Weights of a small GPT-style language model, trained from scratch on English Wikipedia.
Training: a variant of SOAP for these matrices, 157M tokens, 2401 steps.
Each number is 500 + 40 x the weight over its row's rms, rounded and kept within 0 to 999. Layers, rows and columns count from 0. Numbers have three digits each. The size before them is the row's rms in percent of the matrix's.

# layer 3 MLP down (transposed), 512x128, rms 0.114, rows 210-259, columns 0-63
105:500492448459490486411493497523460510425521513503584470432511477472494526569537456519502449540511520467511446572484491503472502551533468396558512551439544513504551488496495433501454468479507538
093:472525482475473546469515505559439537484459488480527488468500521494601446569473471457564511529517512477431587509525460476528398509531566475497510449513496446461462529515523473437529503495478497
097:580507509532500461499473516510515531510577499582490505509506584526474479413556446481568465592492542446575493490494520503523489501460460502479489451551505499445492550505535476454446526523454481
083:528555562478435464556473463505531489524463524493499553501551483560460566492468492464531479526494578489535449500486529491466488465562535472500585486569493521471501488563515468549536594575510462
090:552544492475451584482508508569507519422510536532541432456529578501524512485521424427556457529431486531539472537523526512513494440452502450492508497463544452512526524446483485406441497451436429
100:539498504433514472540553502489532542517524570452571464430532485515560504431547459520468547512469461526507486499502524435552480514466535510482487445495568545468516524544415425557497431519489435
103:459553492490464550481505531562549549494515447500523522493519454481501567526461548531541523517544489492491420446470430504520524484529519564471517520472450505538540436501480500507546469522529530
087:487465547511445437534513469463606481526489481440474475459506491482564513466486548498543534529500463484401483452551457531516512511527503538483480522574401426471475445445464555550551521493489448
098:485541514505550537538490525518509481525467510472445519460533490566521481569587530500531526557480528585463529464556516473433541501388530514480431549557480471477538515459524560464473471485511555
105:466515563541483512518473475451468446577413506578535503457485505507455433451495518495544496469462470483526473491504449592449487507474479543483459429463526498511487478478464514493541500439576597
078:554495446496488443509513556508492456499511545529505433548528574491503514560467457517536501442504579515512528501530543547480470519444530468510453486460588449518491540460486566467569515518469467
074:460505495480452513436469424479453480502488489527451477516483451507474511479493524440456489470536566401571562500498479513545498492484439476452442490486532476518477495514532489491526489504500551
098:510474512503519520477610448501526542464482509575524548526476497530535460460506438556587512464520480472516524516553460453517463522478545474541419497466495516415510477478573501530447496570504525
097:503519536542493506474437509463543496520541538471456633564493524503457557482487482461507502428522479444512483555444509511547489491542561527452514468445521502553511513516423526507519536512427439
091:468503493436446536488574545496469510529549508452427540559537486436501532482540523506479585564491467560489475534467552455469512507542483444505547597488525552523461541445463494448515516495464600
081:565502466507514500491491439449580467445462477522537488474576507528487476530618524545574576507474492500518466520493514469525478446516516465531479593475560450488549435509517523479513504518465519
090:493489535495425470476473468493446396476543472484508498539520572468487479509506439519520488470500533540444476460476457457558458491478473488453526512491465531588567468449551547481477551493559478
106:574496509496487466523534583537587447535556469541485523554442480499497497516494476505477520452524465487452487554455532509465503443541466566465541549583497499474465526529469453503549499495501455
110:494542491495535539474479482518569552445485493497437457519484591487431519529496506492565531472514561407546496495496544491419537535494508521510519520526495509445514488505465444526483529554499545
088:469429422554453460538452596502457429473441443473474487515453502543532513516519490468468533520442423514468475549473506490521543478493512492473451517493506503500499570478467495479445514548501454
090:517496522456525436453487546491451543474476568589507470488456431536496489470478536505509491450527470526526509495460445506534424509484587454449535512558549483496487561421531450440527482535519445
120:504506479518501545554508480495546472543485478550484480496537625533498520519423535559448515534583493494575464465474476541516430500504482498559576476491504554485596499508380463487428462467455497
115:438473506471486501519414525557502510491492516464432558454544520523441463474456536490513468529474463564533443474513528448571521484451517444474532546459482508500503444461453533551478496568550482
091:541525472503467514491472527549560453444547525494584545507534500487461519521537483498539476465476548458547492478486538580510464485504486481520459481536499521481535617565488483451522541404511416
085:592445460454388494507448565528461461585484521484521534549515533469499549455513523433465505487521443520523523504521544518463571445453507498559506483585507605492494522554527482542528559516462421
111:563471556451504496469551499437553501457541430599469506497487476506506546562481504560480553466450517535491417473508540424528468508492505407468492449447514559520563483504511541525421532508491486
103:514505572530506484521482574495484430522470540466499498406535463503487506465439494503448544422510538497487526541507548447514580517522481447461435525550501452478468541389460514529523497487502485
108:464492509616487540456472498531529536448471447511541436530460520508521505478491446473501434460552540504489427572462501577484454512489460528475532472507457505460492480475512545483443478596534495
098:539526494465451490515536586478490523576468500506533480493567487528564521510508489475430437555474490542509465504426569494499448475592512479478460534479489520553532508501538486415515507538467571
104:427475473428500432524479447482518530573459533438448472464496525502468474479470467522498529517520518484464477447473515467493426477512476508456577539522502534505454454525481498600494479412476538
102:532510536528519463532502430494507517550506588537497548539525506537469489503539479428461434479487528464500525520499449441386500499461529544521476513508507435515481501481540513545474480486492662
083:517528472538463500538422494407527477489481495498531483513541510558413524517515489488586421529434542431548500509492544537490554459489554566499407504496501537542490432525508474499433465520509467
117:527465509571573458493518498574512501505527512515467465519510554520491434458462530492533426542533467445499463501512537451441473476428574431500482541485492496409528529546493449509543511508518444
107:560565452468493547491555462476477431444474603483467477538464564572498532522532480469583510494481537485505517493491508568530552443460519529515444464519465455438447410429528483537524508488512455
096:509427445532478542475495518554400557503456514496506494476527529520514480514468429501411500524554520461478556506530483461506475530552521599455414487483444590482438546415548480488525426503576520
088:450525465548483492516495595573503467479506425498508584454521570472488526479489529418485486574509517474490488575453580501509523437522554513508582490439519509474476466593513479540464527597520528
089:475540461499538541442555559465494514523409577456557520523483542493560517531529547476466480554443509491484539593507509526414513470454572538471498474534492474562487520430451510456515506530530517
094:535533433449547520485491519436547512407541481532395495530441468531514520572504475531488553476521524568550504487546502538594462502584578555538501461478506439523558565448481505501484548534476471
112:565479426527406539508483478431438462496515512557537458501521537517480530498467497530467508470594436503447493460513485512522550513551500478472442524480456496495419492475550419555467499483507444
084:456503475502426457555554536560470485557523542445494502560505459562485500509454519456373479548518415517472459529484459450436536515521399573475518477416454495532516556505529524479496552486537497
106:513451414528541481502484535538514472431541567507398425456563509557474526496455531542482527542482484533479519446472507494488486510517499537506497490548515457533483516509500513469462516491494517
097:519553574480456448484481419469422481466498492508515503525512475532469547423464476543488487517473519446470448504536482575455482492465554450465457537587510561434540441468540415520507481477517544
107:456531538466530514516424452471540473530534497498496552514486459503546464474509465523461480554433514483548505536505499431392493545590491472480530480470422519428508475467554585512449533538496496
109:471534532438501505496590444488547510477435524461536409527576407503541444540539535474523495497471472537451500478509547459467541496539506530440459552548537523480476516434541501495510545459498507
109:455481463482556485422469405484493495463503486540502507465573560476499466489501460516547499465497522475384493426463482469458457534471502566559502419542518498545428504512522482492532478518512463
109:448483453430506487495538463561468519462398474469519505481499449505468528451474521466435397492572429469530504521431448541441415512522500555499497449552485446555440528474519483471520497499496452
100:538474498564487571494491530576529481566520471554439477578473465563488503553517534515511568476467387453470480463541559455510469520512561498499512496540525472518559426524482484522515515505456535
102:534501528456564510501573528551520478517473587474517563514517488457563472423508469441476476497445535518483477448534468439525501600396497416522465473493472483557511561527529552559548474512499479
085:503502486511481469577515540477436486556452512451550435459471474507546450464556474476474482554474538509432438544470478485412516524472485461529522424544546454552470510549496542475477520437491412
093:474516445488507505405502500395477470467461472454513500507469568426511461504504492421527510466517420480464473397464491451499513535471496532504480529470496458506516458454471480456459502491437541
# layer 3 MLP up, 512x128, rms 0.103, rows 211-260, columns 0-63
099:530503567545477422526485537512588549543579520451566513500476518517485452471490531476534497530501496474512454480425558450483501477516529558497443490577566470474538529478453517492498480500536516
101:536544537466469485542541474495505549478491503435493519540410527459567453483546504502469476534525550489506478527549491606453530474558534578491553538495499435411477474451533543475552545496522488
087:461508533487459419545466566513460498466522472535480570474510495535542499530531483458535441549518516440492457530549421425534480515502385454529483515542506434536496458533500519490453541519505503
090:483464437417479435486454472550539477548505509523527544486549523497455558455475540489506610531496510582529398502419461555533544528532496484513506483510461483504439480501481466574543596535549479
097:489508450528422485537520443480501578467496472464515523493425494521480476476498522437563541441531427426541493526469467510509587519415473558484502547447516426524475430510483510559441514429563488
107:544446506484578502556522547505524531426450490422509478529486511560473531472523491543470451445486487501495446501537567484478496487538513459487536436466485480489503460541453520506506469578526466
085:532517419484473501519485526479557491495516494512532464505524519477505455475529513513505506477482505495493518511495412481530480481480483484467580485456487556468510526558487516621499443541548490
094:479500502493513540463453440512539536489483490537512525477371501585482480489465528546460547487512463506494463449470524495485430481516501538551468512452547475537505436511434501527449526384444508
104:449494485432498524513468527508553457524469548519520476482502504506520577526520431476491495481521449483542448553438520534565518500481440533493509465497524444549572504532615471514510478458551473
072:476532543515492500518551518439506498535527492485490444492580527488459527463504449465489508527596538418518443523391554463547550540596538486419570505518548530527501522549497490525561538504500478
084:558504540560548481509525513488485464505459510574547572458533530490445486444518498546543492440476490456425478542496530451494476494530502498521536492495450515506568444510504505489462531524505474
102:453565494560556473533441467459499552500507537503527370483519503542481494487441471504501416486493448530437551480465503516462522546531495414496490584474543512523438526505473509442518461477518455
102:456480406502486472468512485561514497510465526497562455510465533505581545538470560479521467552535521545532595452474504559487441487486460475546471470523479531491495532451608477494480507447404537
095:492477458437519410462422460445525487551570508553506547438508466548512512532446525561563448504471536463439504542504506570578475488473513449523522455570500578457530499466493514492500576504460455
085:466514407485453470512538481570503548546521502417497459459528503525523548446506476481458504504512503499479421505484552442515525528558457431526584485548552474519450469442526459566526535504547539
093:569454514431555540491532441483481587503527462539535460453460500531503503557479488461529484525544509496516551471439513512534475477419541484504483541529560502489522494486559609558442528611526476
099:530528497464471485519502436437435507420535533434474563464564526435462485478438442463454472529512459475517512524515479554528459574464434446480514529511485490546504527468510484411526566529413529
116:436476496496498503422576473447570544481499506454472579537544448560572549519475532516518494516517522544568489489476496504466501520539459484491527485514441476512481459480529541518463466460516537
095:484451498504409479515569439438561450530416468557490555552527507444562475468411467509535440533510468530539473494504497521553481503557526451468533492525529509422478494413524543544472478500517508
091:465547464499498511485562484607470483515465488512576484484528507490549487478525526507453508491427406544471476551458413463395488470489485447577565540488511506442505507533519449559474480526499546
136:512547474566511486541524532500490505462459430508501434489481488441519442557566405554506500495527461513512600474498463492476480513521474471543445477540411453472467493531509427377521496535482566
117:491496509487481424458438516481507434427455479569529469449438466558520528533513468514506486471453548549484534480568447497516564502480516455465435505486462481498547480514489473522513434524555545
099:494519530489562535476486511553503460503506501479594571454388488510464437569550521515490466512492480555455483450480496532477535480519460489566446474453497527493521462483516541485418537503484493
090:460573541496526494469513564515581598488523525446515535435490513448517459507530458512520478562469506507497471477477484482446425485470471547572498505504447536484511481476475474544537492482558565
108:489500520514516542545512556462500452466518506523511529510454524524466506556482427482476533514551483559524520439482443506487506499479484519533437464474472482486549521420437511574496482525521448
098:489520508538462465573476497572464456481512519507470586476534519467464512499489469519493546492533605405523473452494399501514457493470538467494427476444484471487501528493525486489419551482535574
102:544500485483587443568517475526487533469573467507535370465502462487516504443530545527483548515503507509522527465514524495488517471509482535541414502503427495572603447477523438554445555526554479
098:511529488538491452534469466487497535468527546444482509536448470463497500531518467510553486506551473446472531517572508516489516501493379505425552501481495504521500451499535512415459534469528508
106:537499559457523465542493575479438420478546554558486480540507498536488516542560508544491498505546510507546526446475501507496458479570522507553487420511518481520477554563536533535447499454492541
092:535465555501509428558481548471481494434425465450522524525529576543503482501511470494530497438460457491470496414517380476540530499521494523497475464535513509495516457451476477535459439450490531
096:493481528575480466420537522532498566450554594548471581468483537496567477536534445502454460466547450522490455483457563460536475538490473514544548523570493468500503554551489497534503524495471507
083:441408542475525487600523473527476499573512395508517464511519554545480476482518555463515487478505564513495459572423481502496493529518453525408467544445535477557531499452464525527481487372541510
101:499493508552562524525486530548441528552546459488459498486517450521533491519519552479450506469540535562473507541552442482523438566506423525526455464517436531425494402503488497545531484428524542
099:509433571498530464471489561490478470457512555470461500461525525480477489479515522490504504427465455481499461413554488648473459507506454519523516507540483492483540516492476553472458546567556563
083:567488540524470476505488480502498510474535505542475490529517467452537466480479472576428560480523460494498551550552521538519530528523448508477456614466486504444454418455454514480468523492514487
093:511523510466509572415511507520457454568497564516513523566416530530480519489438484531448522549496511529613508550501433467527483509473483521533535562472506501514563511440522442545542489538492470
104:519425485540494480463515563510524489525548584532526414494480491494529540504508577492513500575539495492470506508450493458480460545503521503500461515445516474566522450435503575523492433431466464
110:396512428460487518468523471462530583500432464517528503487538440487533528455462519482503507520545490508493474591530448439475535449498515528511521557463522506560575449539553499513497480475537505
098:465529460480478587461429512469551508475515484455474461449496496533490487519459501558491539504459527516539469490506522561523487405503539483524550459507543530447499495500491447493405519493468461
103:526512517519524501512493477472525507592518484458486531550503451424514530512485551431545477491471465538533488534491482473507484497534573414537530440490535466476537489522586494574579488539483483
099:518526519506492536470453534492502574475528518504548423467402522536532475488518484524515497425475503527442487497507469520440474574464528468499552436551541467524514545458525511511504519563503456
110:506587558469475507505528505543507537497573460519540550502501526494500536429521461572464527522516515526520472512517493489538430569545537532474514477516498436500509477519516491442474572491448469
108:487540474522472523506517547494529553470466470498539515503548503501503470529545534502519508527490468521494531376501484475513556532482549568490441544517506417469511534458513536462548466474525473
106:524487491571525499472492493510456511551503513495465480567525579544527524464571554518491485445506461449482497529494470581547617502490576525520486569509435505506502482535442482517510477501490490
108:477554570535493474459479524531485462578493503496460499477450504444531512484485630455519543465462521477488508458470416497517550482486516455493463478583463463415492515454542531529568469421500370
100:499484542571383426506516537464470506544541538570499479488497441467495540452494503476469401433556456484517443484532455495489503494532484515480464510499546547570454485469548509497531478548468463
099:525523483466495541464576511505449538553476495555505528490480515545483454483501528489438498447565406560514481535603494519496510508506475567543525546505455479535467520419531482520570513486556489
089:530521490550426469520460446521493488543560459505461531483550465527452492556512515493443558497511481484518444543423500500482601555527502486521454514444522469501467481482422462491486555458534531
093:432562437560430490501425530452464527470514506474597482463538440495496502481507476564460505559530506480424551512436452553555447455475434468491510499513486505509490467473511536480483583582494503
090:453496480513544516479551537474514503522544479569481502468461501476514474455485603505515483552470476464542395474461479520535437461480480488530503466509521461507441457499527460512464455570471474